config.toml
num_hidden_layers = 9
parallel_block = true
init_std_down = 0.0335
schedule = "wsd"
decay_fraction = 1.0
max_seq_len = 2048
Each number is 128 + 24 x the weight over its row's rms, rounded and kept within 0 to 255. Layers, rows and columns count from 0. Numbers have three digits each. The size before them is the row's rms in percent of the matrix's.

# down: layer 2 MLP down (transposed), 1792x448, rms 0.0335, rows 211-323, columns 112-167
# up: layer 2 MLP up, 1792x448, rms 0.0335, rows 212-323, columns 112-167
down211 103:103117121089092112121150111131121173107139122176097117110088128087160135084121161084136164114105147114117164114141165120094103139098119146109181097115097117141112142115
up212 104:105168105155129150160106157140135103121098115146108112105106163165158121108089123119112125086121082165156131140158122140114105104061110143108108128129101118124102134126
down212 106:128092175099135104091155102124101144132144121129152127154159098087125110156177133112138131152143171101113104131107116135127134127161152130145141126140197161139127112152
up213 102:123129130122123098107087161122115097152166122138168085128117117136169078160140109138136116137125126117114161145130155132151110150081159115114147122125064162127109159125
down213 104:144144124147116153150143100138151141092092144110100157120133134141077172095110173141096143116145113129140092120129090099103120109158110107151118140164204087136147122107
up214 089:129124159086101129138127153124128121138104130147129160109131142140124146130116102131144083109120139129110158106171126109140086110123112139123138129092109140099117140116
down214 083:146103128155166125094113112117088143121129102101146109140120106131113082129150153135124183125111112100146100131073111168122141154106127125125123118143140122147161113133
up215 103:169120131084125145098147140109152087115140121140109128177107167095179124104132088114143104134122106111153099131115140119145080137153162095107111092150126107136145111110
down215 099:095135095163140109150120101151110164125120131114135105077157115176084139146097161128116123115130150142118151134131109127118163123094104159117128169108129145122092145138
up216 098:090157152125127099100104101130186160081103131124112108135100134115101161143139144170145159107124114110128117122123149107168130128108173135098137121156136130155099094094
down216 093:175108105133130163162155165123088092169164110154107157120145147122171098105121093100107101133122139159127125146139121099085129127131119125153139126113120125116149154141
up217 095:194126110120129114114120079138127114137139118146149131115131112076092150107122115089144129083128089087194114143132139135125102154069137128138153136147112133153112084110
down217 091:042143171127121128153118168122143150122121132097079130129121165183145102126119143164114126155134143165059138131124130114124166097170124125089131139108140113130127165153
up218 101:154089137108106158094119127136111082140168090154115119084114133122143144153182130116104116091139110126131135147122088128152091159104139127095128126056076146125085164132
down218 099:089165124136154102149132137127133152110081156090127137149154129120105141101072141155162109146129123131142107133111150112094137118152126143154124136191160108145167102118
up219 104:104089153121153159107147098163115087118087143114191162121100122112109135122118099085107125153132137086159137113126196137106123183064122149115104101103108088123131112147
down219 100:170139099114121109140103164096121153129158124114050068155125144143163120119126160159128125083102102171085107152124078107167119089184125121113164160171136159136118125125
up220 096:112153129137099131099136118105096134152119114122111120114125111143106112103147098131128101108131148112109070120143129152131118133117079137146101150092141134120089167116
down220 105:116115120121129095109106141149179084101153071144125110148121135114151131126118154106136132118110097152136166132123149110113106115138175101109156123164121131150134085138
up221 112:119161087121087122114112148112138125133162134158075122164157101112120102099104146124145137119157133097113144107135109154105118103095123106129161115115123142073109122151
down221 113:138116182135167120161140103133118137126125116083174119122108154171140136145131122155118118139123153150132120133118133091160148145174152149120101160145107124163147125114
up222 105:115130129072128131132155108113140102105123095161110129124097122145148150144114109091106127084116086140142110141105098108145190149088072111108130117092154133193099073128
down222 101:126123123171133105115117141108103147141115153085132128129153137141129096102154143150142118143131156124132125124152165151116080119176176155121129152164112136042134182110
up223 097:112107157131105141096125157138138093156090102158152188113102172139134168125132117137091103128125144070120100160098105107073128162172146141147161122115136164130122137114
down223 101:131168114119136116160131105099111145097155143106108081141139119109121132137122150123160143114140094188141142118172143155174106087092113120119111130145129113147140139132
up224 109:121139149126074137114128160151127102137123114112177121103100143130160120077126123141099100097075105122122124142109152124128134106152180147135203122135156108107127146130
down224 113:126140119126156095136124096118125145108133132151108158141129144121105114149128140127168149148153133136127105107161128141118119130083062101122056116123108130171091109141
up225 103:102161108135131152125114134143133119137164073127111116127143136144158129120119101118086130104153134138151114121137110101075098130118120153153121139119130123075135103143
down225 101:143123144119102096104147115122123140117097159126137134130085122118117120142114158134165116148104118099119120123135130146183156126133144115085142133113103134168105153116
up226 103:136124127120144117108107128130123143094128113098125157140131152087131102129138167112124152114130117072122131138096120160054128144100139113117118122155097145136130079140
down226 099:128145131120117139153115117125126097140121103159125095097112133146129153120097086137079113133144143184137130129156149105171132103147122137130146128125149128114113171121
up227 105:135116131102146142131126141108127100101163112150119106137112122107121111092122155128163145134105123107139128140138115080138107130090132161077127124106118129151101137176
down227 108:116152130136097106107125132140117135146092107113139136104127137155140140180137083091089079123145133135121126124113132177110146107151154091159126149132121145097130126079
up228 097:092114110122118123165097090188162115126121116144193138118123123093130124093123155111152115130085057121113097128097140144114148120110158134119131102137154130187134126130
down228 090:161132133115129125084134146095114158130128136115064135151121169137129111163116081132105142123160183136135159123171118107143106137133104105130134172122100129081116138141
up229 101:143095116131124112141115109121157116178130120154125134114095117129139105120131160127133119078101164109091163148125071149101161090141144117093084154119132157129121114149
down229 104:111149138130110133112120139118090138071111125093135146127146126122100146107144100120110115147154086145161091131121170107166121150108102134159163105149121092124157142105
up230 099:121130162093111132154081147110124136142118114136129162125105148138097084092123068129084121136150136120113082125122164158139075111084130139132134146157148170124142124123
down230 101:127110112168121101068132107125133142110129116133142082125127106102145167146130178131168120105087125139147151126153089081105199118137125102107122151107112092148117148139
up231 111:107113104107148098161116084112101076076151110097100161097127137125138083161098145100138143105116124144159113137129147126146124114095107091128132117157138129099136147122
down231 111:110132159120080135072141142132158178156105123162120103139105125139101173060159130142117101112157144118088117099125094134080128149141150152123100134102109127156103104149
up232 105:118106111137118127087093096103132097140107137160130146111107136123142103118161129112136139091070111126117149153126129111150109151135129125078067151128148158136135134117
down232 102:138123134128159129164148175136159153116166093082138109123125130123125145137074126159119124164177137125129105127108137142099154118134166136163187092142121104116130119135
up233 102:089122146132114130094104116129108134130150092151146115126088118103142124140114143155164106123129129168157145131089117089110134076147179112085112100127141149088094124145
down233 097:169111101108134130145129118116141106122107145120095120126185112140126122125142096107104156108111136073102136125156132154148110154087075134162151141141132112154156127129
up234 104:112142127104098124117126131122118145123110126116138149123092190159171115107099152132153092103138152169119092131130144118123080097123131139073097087128144140119116094166
down234 097:119106135119146115117116124132134089137125096156117096128172087100096124150143103115098157119098090090141137117125100151125164150124133119160173171149100101153130146084
up235 098:151100133099101159081102142106154088130106124121120138136125132096130129144103106096082118094102101118121088094120114123157162158117119097140147133121090101146131110142
down235 099:100152134148143068156132123135137155143136142113128109100107096137133118116139139155148118128139132150130143147144154133093101107126146159104103127138169150088098156133
up236 104:160131117119132181135175158132120147128110145145136147128103113102133137145133142091125124158127120124123166123131153123119173148089105129096135092117117151084134119119
down236 111:110142137112120063076095095116131101126128073133111114119127132166114148112113114163112141085131154129134095127131121137143100117163157140159124165144126091167108150152
up237 101:103151115155101094133098128122116111130138114104178109097133135075117140113149109145109149089152087131124167092139112132104110153109099150132132153138154149111099145140
down237 101:137121152113156143125145112146139108114108113136088174144119100183146128124104156115145097137109160105104090181151150111153146090131145118102137099091102094114169105144
up238 088:144154158121075098110127143091113114112126121137189146150103148113138131130105090104158153102097135138175095150097121112106122140092123154157108125135121108120124139107
down238 084:128108112156152135158139125153163149131143133117060130116133091137134105128147164147104127129158117105092134112170119142149127111140125116116157124115163139152121121125
up239 092:134115093157118126120137136066135143152114118083104142088142166126137152147124157144098101141149138154157148103136078111115154142109127120134111111141127143132180167075
down239 086:108124170102134118140113112158114101113126115169145136154132077131115127121127088104151167107133128096118113161131195134142105110154134149129127156124146120110070099178
up240 096:144114180134143069066126126071144140117168129098142096109112148104133088117135102107091117133146149164131093086155154100100125135158116122127116120163126132121147125107
down240 088:129152108123095181185116114170127135129093124159126157137132115152131167133133160126162135112116098105118159165096106147156126125102135125126151113112125111152097126120
up241 087:116126106147122151109136104133154135102136145094141160123097129127132125138121119131090118103171139121133090141144129177128119156097117087151152150146121128148099123111
down241 086:126102140120154109126126175142117125140124115139094104132150109133119107111112154124151153151104106152124163097124115098165135107163134175138106125129130114087158109177
up242 106:116128149095100132112152145163124127130137132145111146108097131159115171082145102088120116105144125089163115150110097156123149123047144101090118190126159133157093103140
down242 110:123140112162127104122097088081132140114116110114147138133155113107162099161122157139130138142109132153092121108157147094116113145198119145163157069134070106097135168130
up243 099:111156134155097113104139138086117158115141135165113102172108119081152128141093106154150126104102099134093128155160148120138115134134146112114139123151130149137071154119
down243 107:137104143100178129164122119152128095143136122103151139062159136178116125108158153099111156138128163118166128094112102140120153116116129139180135119122129098113162096147
up244 097:115108147099149134141114162115117141123084113122088118154131123103116099086121123115091109129136066069111158129084132122151101121111121112129105170133130136103085115119
down244 099:137150123156124126111140105134137103103191150125161123085135137160118154159164154134156136153104156176129077145164147161105168108099131121114142107143123116163178137136
up245 099:117109159147149153142128129173135148107179066126152142098125122122150102127149111106176108142120118144078107145112151116131155120139142151138108135107160166137147143111
down245 108:132157082098103108114160122099105101165111170141087121144094142125104181161107137133099139088137127112170149142128135139120100143113122138128133153140123087122116125162
up246 108:117107107100104118130122159126126178127118142116153140123113123106124175129147127179110126103151105117152112144084149136156151141115115136118104087088119123127141146146
down246 101:134140134134147109129121107134117069113142114147099096133111120153105081111123131051156131150103136138126150101160106113099061092105137122116154174140114101148102100084
up247 100:145119130132113112138122155162137148117122126138114126109106114110129104120115062135074133090111096124106107097127142125100111120144132147091166083129102118119122106134
down247 102:102120159094110113107146111075096098112131103115126132143127126145122172132150173107161121151136124132133139154132092121136163140077150095163085163161144121138114128101
up248 101:110068085139111133095136151115136137168137140121147099135145146114129153087136125149128083092184190080133143156120128143109168102138115143131148115151172132120098109135
down248 100:120174173121124121154110103120121102080131098128114140118107089141134098164122142108124173136065067155127103113148137133164066125093134112113116155100077114130168131144
up249 093:151139142148134153131122128131128136138123114162130096172090196101144137117127104086104155120144108109098123093135111091127141110146117105123126117185102120110102077161
down249 101:097100105100139115140144127154109110123150144085101140102159085148134151120123101154123115113108157141135110110139151172127112151120119167131118125064167126142135188087
up250 092:187122167120151133128117117133146135098124151094151151177133120096124087141106124118130117128115169179131073110121209137127148116114142098122156174145109122127085160116
down250 088:061145104135115105136143134124104109153133121143094087094123129152127157123142132117115125129124086067129180141131071126137110161110123137121107063120136118141163120162
up251 101:118138119125129137101152120173058147127164132144102122147121124084107117130115146128131103145130152108120152126117102148131135174157065146159086128123127111083118166120
down251 094:127125156115142104184126127099190095115118099102143114096123142138145120101153097142135165133109110136132074119116145130112100103086183103092165123131122149153132094131
up252 094:106183153132168114157152096182121134114143131109133135173158128103094157119084121120100110149139105179148125140077125149172175137159132118098116148126128108125123137135
down252 093:157116128135072143111100138093131120148134112144108093084112120136141114129154153139139172125095137074108129136177138117105074144105109149179146112122129138104145127116
up253 100:135108124131123129132148113169073111108105121129093132121110133107118140125107115158092144096105111139121123151115124106088124133091141121129137124141111134134071104108
down253 098:134146140124124121115113121093183139140139121141154131135126135138125121125157153071149109121122135127159142119134113144133129092156130135113136130114151113110157154157
up254 101:099139143096153117115133133148096115166118090094103159099136136147121149125150099177128161111162089094180125149178073136130110070116137141114123124117150121132089171109
down254 101:140126120155117117129116124128150151097128151164131093169125108118130112132106147072121095139092164162073128106072171105106122157119106121121150137105107119109133092146
up255 105:181093124133136099136073096103131151169152163144150085090135179132090152125142135110077106127101141100137142116147088125129118142109147145142138143146133123129132125103
down255 104:069158161114134121116170164110128101095103102129101166170096070118163116106123093147170139108126109144153092162115159132122139124147100102114095092101139116107117117154
up256 103:123139085122049126128135130135079137162111165187127121161157106093150105132137128113142133122152110115106108117108136145158175123100094104135118148140123120126105129142
down256 108:097125176129179124135130142104177102093145073098111128095094117169118151083123112140105119121094112133126141148138100133109100110145163143120149108119128131142119117123
up257 105:123110111105122104120139115105147139115164104112135155136121103131125138109124145134127096114110136100125099191092165113087132136127109121108134148103145137072091133120
down257 100:121127152153120123096129128153104085122094133131097112118115165125126098141128119139112157124148124151144156052148068154141139116118135125125121104161106102186155101156
up258 090:084144102119122061141058127107107112153135059126107130105134135079117132098104139135150150117151114133151127142116115111098113097125124137107134150132158118121102094129
down258 087:150101134118131163106173143151163129112142201132150126159136110131151117153133134130121103128119128131123132113150121151131151145151136116140114120115124117114147171147
up259 115:145118131115122126115144162102117114130105113152129114081082109105148156114148101073122146083115118185137088111117120161135121163156065112110128135146166150153073080120
down259 119:115153120131116127125121107142121149127129170102117139139122128171109109129123155146122102138126151059132146143123123099128132120092183132163115114115117096098177167137
up260 107:135103126127134139133143097137131144123073149118115108129116135096101096112141114100082110161097085118097095109159143124175125165116104118117101145134136150102075132119
down260 141:087149116123115101107094169093135108097167113135132106145107112173138125115059159155146145091176135134149171150116126106098121095140156120129171107138136120118143096128
up261 095:117074149120120193128128142118144115105147116144142160119116145097198089110134134143150150139179121133114140105181154140167087106162153119149071119110187108129147126137
down261 095:153171108119155067111106118126099132154126145118128097153128128158068168155122136096113118104059139130132106129105125125100165158088105140109192138144104150135121127094
up262 107:098173171152118113137127145129151091122135113120153105129113142134131160161141118118119094097125138123103120110122124102098136134085145102158161099116151115124081143100
down262 107:141061088101132120108107123138115161124137112146087140117127127112139071091124143160131146126140116148151101153141121154130114135153126144087098179139130125138159131179
up263 096:101114113150112158099135133180143131152143130166121122111080157156089132107148123169124151168172123135135108157126119143133145120104132111093151137120149114122118122160
down263 094:155165121127148115160121135116124130115126137092137146155162106089147143157110126104123111118092114110118159089141141133117116151155137137155088116125113124123157136102
up264 093:106111155106152118087134149154135160092105158113139112145118119094106138128119143117136144107134111138151121142106107145076076119095125116132139116122085142156106121152
down264 095:143154107144105115137111120096106116165167102143106140112130113152140122116140118130126127126126140108115125103168144116160200143152134155108113117107168106087136139086
up265 098:094131094125117088101137097165092133147110156125085124162091188127135112099130165139126142111110116165141123138114129151104116169183132143193086119133153136163136122149
down265 091:142128142130150170149129133109153140097161102102163135121152067121127145163139093117139129168137112103113117116151122117153141111086130102078168134095117125085125133115
up266 104:110106141166094094136115120102092104118116118104127111120140152092128095087126139149138106137138127141164113132103186170108153139106140130116126122094112132122111145124
down266 101:126155127089153148079132149146150143094150136133106131155113113167113134160112107119108145095106105108079132129155087085139092134157134123127119132148112127117132115149
up267 086:130140095120147169102119147130106154143138130136088115145125134128118119119131161116122094136107095083162128106124091088101132101110113122113128092147126150121098094110
down267 083:103123157129089076144122151124131091116112117125137124101127111120156140131127087133101110093141161163089115151126153142140113145116150118136138171131138100129141153146
up268 101:118128088124150151126108097169146131164147102116140106135090121110150110133138138106121107088139079170135129098142150110089110113113137130109126154127123127171116122138
down268 099:142135166133100098128143147081101113069130101132114169126165133172113144122116128133129142135110162117132127129112087154174122141150101123147127110134147136086126139107
up269 093:107125098134112146145138128125117113121133102161110134122144094170163126155135121097120141071108116094124104095126067154137100125068102129152119113109140082112090153104
down269 093:118120182124123093122126150115142141131128135097156088136091169096144127090100132131154120172125124159152170142129160129123153125180142124123123143154108166167136113132
up270 084:161081128171114093103096149118148113138112093110097119071084109114111107131144150144158098131141150205116129124153131136089142132067124120144168108135122081132134116105
down270 082:114161125086127158136153114127095124111126126175123139162156132155134138151094131100110152132120121063119157133115118136162105118156112115136111158135127172090143154140
up271 099:123153136124118126162110124156154107124136133145098145128125156185103135138141097124174096090161117110127077146131111125148129115118119136125096133131110089099155044168
down271 094:137098111129124102098146110077114151145121105114167114131126097076157110110115180120083124159094127111116155114106143110123130131124137124141160135118137159138095205087
up272 098:119108131109090131135182134126101148109112118136100138099115162155106178102112112092159114117149182150108149130069091088121118095122109117115160154091130144128124116141
down272 095:129152134161165131098085112152146104135137140118163115165122097105168092162140128163095154127101087124148089146191170143131133157134148163131090098166138084130109125107
up273 100:126114120154113135129124119122139144141116158137160150100143133135146100125102102141137129082124100103057137131161129102156148090087111095129087172104147133138111166162
down273 104:115145112094136125110121142138142099115151079098086120137079130123098161134142145107123120168139152139183113122083118155110098133158139140118166089143113129120146076076
up274 101:116117165164095147121134128080123143133121098100164076131109176118149117083143091070134124066088108115110154103120100128154101107101084126164143113160101178101159120151
down274 097:120110091096165072126113106170121077099139151171097132125112099139115143165107137167103091189167143106127079140101131112093146137156153137110083147109154085134098134099
up275 092:107131104117081131136076124156078104129131154141070117072107144124098106126122138110070114134095135146094138131112107124114136178097121112062127103116126139133118089153
down275 099:162109170134178120097151136109168147122123100113183148153154117109116135147131151139184147097173120123164131113117125131148126095141139128187161152129121103117144153140
up276 107:119095112112142085140118143103148133116131131176171127044111165150180134083110114111120106089103136145160098101134173119130112102124147139114141155118117098132119124143
down276 102:139149154144114147138146112154117129118124103093081145200110094096072128172153144129112132152148100120106155140123099128111136157129097086126120081158120135131145131130
up277 097:119121125055119113097127115110106130142127080115079076103143136125084105152131122125090103088120107053142122065117118110165148174090170123107120118097128122122107134108
down277 093:119117130191125090116091149122135116118126148119185156129085120117163132091119123108146137137134130182081110166148110092085096056126074121112106134161131113116138116113
up278 083:147081113119135130104129148089126124133109157155096167127097120138103166116106140132145138115129130142119142124119128124076153139130130125139146150105137095129081136109
down278 082:085173186140137145111097111178136135117172098106151093137122134116155126130136108118097134145133121113149135121133138147160116114125115149118122087131141156129174132152
up279 107:093136120148065147168137103132162132103155118120136090104087125151130158153103116092089159086127110138165130142154127110141089136132098105113118138129138129158142103151
down279 108:139109149117152107068121159132082123148105128139119152145162142105115110103149123142170092172146140124110138118091136149111164113127142127131132118134097124093107112121
up280 105:162124165137066155108141171101095097140163083116136126169136148166135121089142132144141134143133118127100061131129123117117116144078115145101116103126098162110078126115
down280 099:076130093100162118141107108131149175120087179160122124052115094107107137148100125120090099094138116134147164118110109122131121102164125103169134137146150109141167136138
up281 108:148122128149106104135163168124119110133165119110122137154127112103089155136129115142114143114113133117156110143103140085124099127098113152135142125111084086175094149107
down281 112:091144149122133125116108105152115125116096146131117111109127124159150112123102144112124103126169120122109134124147100177095153124150116125119113115129167145070136095146
up282 094:108113139127076094073116183144141135162119106109095115078128144134141168158156116108167136126150103147083133105132122096111123108141135129102100140114126139142112141141
down282 089:147137105126185173178129072097106125095124148159153136157127116129095111105129163121094119128129151117196142146136142162161136149094099134136170116132125140108175123130
up283 109:130142148143150110096104119134131084106137106147154132163147139123130180122155124158124124095171131078130120151170117147102097118103143144110124125179164114190163155099
down283 105:147110101114104124151137116105126125172110125106124118083079120139117099158080156093144105163094112178153117093078125107164147143141114122154114134085139133101098107168
up284 099:121116107121188127168101135109153111131195146135081082117132128096180077142100126119106086100127148120096126162132199127153150130069180116144127142146136153143092127148
down284 099:123131139136093112105152121139134131137067126117170166130125117148071176131144121156145175167112088134156166120118053104121116125168092153115120108109133108105173127129
up285 105:105158165099128125101115119105123120087116150151098119145129132163147115137111150122058125115132090090113153131152104150140120086110142111121140115125153136099132129153
down285 103:119104102168127107113132153122129111163170080097149110107110124077123138127137109130177122099124155140144084151096136090106125170116119133118132141116114125133092125117
up286 097:098104203175111159126162185108090132157108111162128142162143125075148111149095124109115123108125110143101139138123144118131103147089146122154123112122148122088123103103
down286 098:139172100097165096120099109132174106096149113108123113093083094198108135090155124132110145119124126110132105111152107129112145127135109163109119136128100132144121132155
up287 074:139163142149129145136124161143115081082135148132115132149147140144140145142146131126100116153095161143135152105154127152116130045103086121085134124154120155122147130169
down287 068:126096111095128109106128108118141157157121114118122141109108133103095112103090120144148125103144082125107107145106163125142122178149145132167126132102118074145092113103
up288 094:113122129126145116114162105111118153148167128080137097088116116068123110092109147085104135171132139103163106142112106169178093141138107104156107134126132069150113117126
down288 089:118137112147111126111096131146128094092099123183134161162100129170129118155126112148157104084100113157115123111153165084084149126124136135087150137141128159115144129130
up289 095:121127131103077137087105104132120146103116103142064147189153140104125106084111130150131138087156105130161123131134155157111159125067106150113117140169149157124094125130
down289 097:143160117167168116157150147104144085146154150118165111058087126124144155141161123110113127165102133101092138109112075121136114116158115088128133102077115071132149123125
up290 092:098148086142092101129099106185129130138142101129135149134091118105123164141121126114127124113058110144122125137120080154094106094102130146103130133157093153134122095181
down290 104:146101170098174140109109144051125114068116158135117110124156122133086086084130152144134135135174118125109128096160157088141153121153127131150101132093194092120118121087
up291 091:120105122131103163116151149164114120114123089139127115138093111133091168138117138090129107114169130149111164106089116096146141137126089120120114133158116141160152104155
down291 098:134139149124145101130106119108145102154138140112107120126152140120141115106122134145100142141092105106152093170169137158102131133100139122099135134113136131109081158080
up292 092:105158115132105124146111121189098112156158130124090132128113156087151153142097104085122128119151117159141109146130115148138126102118102139123130127189143115118080127096
down292 092:147105163129165131097167124081175147100116102123150125135147094155093116105179176156129126108090119116121142100099141127141136135150163121132148117091109121132196125163
up293 099:140137159174161150086083146081143127121090110072129087109095159095123110101133114115093158108119138114147167106128138126092092110110147131096147130104136143144090150106
down293 099:130110102095107108152164102169117123112162149170118177141121105158123149143115145143158108146105111130113098160131127125164147151125107116181113102145116111131160098148
up294 098:108080125129105113114161130090157120171112139087124148128094150116129143155121139117136145079113075128142105102112123092128130113102148114113136146112149088127117169088
down294 097:144142146132141132124103103162113131077145113162124097123120116127137103096125114143104117174124182133122156145125168145105114139156095136114132124135104170172106104126
up295 096:114070129138108076078085137096133110114143095119138127142112078159165149147126112109129141075140090071139137091158123108129128151128101135180117113146136125113099129138
down295 089:111200153122158154165156101125122139164103143125097137106097179117109100085110151140125122160108153148117110169092138136148119118137144109061127131104141125153169138118
up296 107:133125125136129111091131120133181090084143137126120112142144149141094133137086162130115134054101113121116124146141119121120107117094099163149140100164114120150175110107
down296 109:117139139129123129140124122114101157154084132123167125088116118127157137122136095130151130176156133140151126115133125123124146109151176094103111147107149131115094150122
up297 102:119130144108141127113090157093119105121127128122083114096136117107113170118078105091129121105158157177090121113073136121107159163090108108148155127167119102118130105119
down297 102:145105113142099086111149103141116161135121098138164146122112115155133090135165153168105127126103098101151134143163122161138101114142130141145112119111167146132135134125
up298 094:117116073087153095120134128098130115143141110151169107110168116112150087143125118140123087144144140105139131129132130110097193106123101120115088102132103154136095131094
down298 090:133139174171102124135105130163126124119113147090091121135090150132115160115115146102131139103121135136093121131133118136157053139115144140131144163125124106115131122129
up299 093:155116121124166110102101118089106130141151108123136148116097185076134142109144122105130121122109130156110136127146126128113131133122071150145076143127146134106091109103
down299 091:087135114134077150150128127162128134125102124139119119135136083157144127148110125130124110097159113089153093133099138115113117115119190114104168124129109133180168134174
up300 104:145136131133127113102110119124100144132150156112072150154071108149134095160142136108106110148100129082138139129128111113127093074093129132141133096076161164117119122152
down300 112:088136133126136147123141132152149102109101112132171087088179130087109144128094121138139145117148115144107102112140134127139148169137125130100129146179099079119121141097
up301 078:133197127154095126123126152128091128143125139145122140138136149128122132125117133137110130095152097110119171172123128157153108125113157115123149153154104151135142154140
down301 069:130072137134154145135145128126151150152130134125137132081124131098123137110141110122155137142100170134138112115132136136097147155133100114142124124110124128115127103125
up302 102:097121104127121107124110121147111147131140129151132183146150157122119147091121141122089143154111163170119139118139119096134139129132139157122138130111105120127107100140
down302 094:159124143126107150121114143124149079124124139111117071103097121106138113153116112133161122104137071095143115137114114175108135117129119129138119127154160116104141150115
up303 108:120141160143092152143136156128119116105141138102141119129182133087148125134080123107104170177150084131080109141152119092102123099083126153119103174132097159121094132155
down303 109:119111122126143135124127108137152168147106089134111100092106134136122149129167145158171112107087167116188135112079105175121138148153144092129161104092184123137136121082
up304 106:144156091106122116089158112129131100152071092125155134119094117141127137132118137146132159066095121123114148121159126160153112123117061081104159115164142105161117134119
down304 110:119116169157131148147100128133114150077175149129119092125131132128141126106106114085117110140170148113162115156091120114103139133124185179142072138100125138086122107134
up305 091:164158115113112077125095150134131136082113109097100120137159101114122117104115108129139093132121079105157124118144157143114120112095117097140143121153118122137158151116
down305 093:109106147151141172097148109101130103165148138150152100109081149132127127121138148123109157108124171129093143139108093110119134138138138154113109159118124130108078079146
up306 097:109160093152112147135132128129169087139134104099123138107113077100132155150110130125145112125143107167085098133106093088141137106085105106121118119117157128115112110144
down306 096:141086157107151111116130132140101164106132144157115104153145169146114119087137114149103146112129150064184174146139160160102105172169150173121144129149089126133133167117
up307 132:104090079144185156152186086140145134140165094135099108116150099104122135157130129116110122098171146186154136138140143131147100118110113121103107101141141165127124105122
down307 148:137109146123120145155110121107113135142135132175109099142157157111110132128119157142157142107153153126098141130134164046152072103113099119116148127138122151122122114113
up308 084:134121120106116169129138147104086156135132138095160107086118140121107155155121120104148126124093121154084110119140135141159083161156124122154143119151135148101114110109
down308 082:126131146156136085127121110170159128131117145160108160149122119125168115109138104149122098118149135091166145142088133119126163108090114123108105127106116125156137151172
up309 090:137161141138147119140134170099117107127143110108167126124155114127172142078102159100136142095169159131096135146163115139150110157086105114100119089093139101089103168151
down309 087:127085116122130129105123094140110148134128143148096140113092148146113123169133134157126116142109090129146118124106131111115148112129167116167128159163106153179160088122
up310 088:112107147094123107161118157172179160119108135139112115153106144072159140137129151114059145079161124092190144146143148138164142083125133149137116175115092136125136157125
down310 080:137143128141118146116150088077066086128145130130142131111140128171088120129138085134187120196090140165086112098106149124098090177131125112116108068138154100130146092125
up311 086:130138163118155117095112081181138169131122164106187110130088100134128123134110142122160171112135156177181153069117139131073146101113107126141167169160170095162142130139
down311 081:116133101115100133164145145074114063139130099166063153099157158139144130120147110126091085125115105089103102199131123135173135155158157129121099097112102126109111104112
up312 103:125100154181094092135125119127148110130128157128115111140123093150159165142147123118109138109133107145151122129169124149140139153103157127080110119145164127115101106167
down312 096:129129107069188155122137131131098156144126092121130143111131172128096112093097146144125120120144146087126122129097120108120103118127104125186149139122112120133129143079
up313 087:131164162132158125143151161144143124101123133128119163146124147150140144120161145125149107136110109058138124174154129129091140136129153112146137128120156127149115116117
down313 083:130090094119085152118109094134072114159128139131129117127127130123105120143116128134116137120145155211108112084113133113143102132135116127115093140127103131098137139153
up314 117:128141128127093099058151134115133124161164080144097116121113082111129163131151079130127124146134100144094145135125115176105158158076122136121097126136142151111128114104
down314 148:095099097142132150188102128139120113072118161122144130117098166156112091104133174109122114090109153132139111110130132078145107118172144083130150124141092090140114152167
up315 098:156095159121168110066122109106163130146128145158098113153118097142155129128085117191125124122136086106127108137139175126096094154165111132157148099127121126112130088115
down315 091:119150104138076143153131155143088112126126124106164138104137143115116131126147133064107126113124150158140129131134070122158156088092156106107086162118131113145133172148
up316 096:114123094188164118139086134098143105106137067116139105073159125175145145113120108140103131096155126156124135139113141131101105087127116097113106156149110122122115110130
down316 092:143124143072084112113167119154128137154112154127080143176090111080129118130134151129160101138116126120112146107134112121141138156129120147105140120109142137147139150095
up317 085:139199156110090124112117155172151142132125120121128155139150112088111083157091161126157131111149117134095198121123144153164111161156134135078125150156136149117145131127
down317 078:114067105139164150130149093095118139151124106136105110127103137171153178096162070131096118122099139112163072146126093085083151121080133107177125109106122097142100108147
up318 097:137114099144116116119133112133138143162141147097089092090124106137106142123102153124175154140130067150104100142119104151125147113171155137130142125102141085137142104157
down318 089:124139104106125128120115128139120116092123128157133162150122149118142111127144103113106112118120178118171152141125157114137106156082114129138105141144124169109088133144
up319 109:066097168126145108087134121125093152089142119142106123133137126107093141152102111097130162118093099139130153119118133134113100137127164144132131128124175074165154121137
down319 126:180159066131102125154118128129154107142117138120156110126105148148151103110134145161117075125175168104139097133129109094140154116131085123099127131104079155117098155115
up320 094:140163136097132109142125112099097139132166142118144132137118103117123128119117109135126075064151067145109116139162113135130093134125094144130102089187143141135132154116
down320 096:110093139148134133108117147144164076115089121138109127135140154157129144148138133127123158192087178107168114124085161122120146122121132099126150193080128124101139115146
up321 087:126157130141145128120147144157137093150142130165143124136148168111140103148126107108102129154116122115123119158133104114090139156132131145122142120126121122127118087095
down321 083:136101137101090112130102091106119162120096114110103144115112129133116139106154129127129097097137144167128146098092157156162116099127106115121121151131117133142153155184
up322 104:131130101118092031116140158166146124123143123146078079109109093105103101122100127127120123129128164134127095103109128126124114106117150117106083081125170096110128103120
down322 116:098142153119143210092105105088118121148116123115157164145148140157151149134164114117149144103141105108137168138139126119129144143114093135144149163134091137137111159112
up323 097:104151152128167149193121168110140102135114143135115134073138165100132103132126095125134119102130145137088129116134135131101090083107178126181165133110167070124137172104
down323 098:130094102117104131076118086168116160120127106110110081182126076137127162132137187116132130144125112114146147130114141117148164176150082131082108131142104189141109081153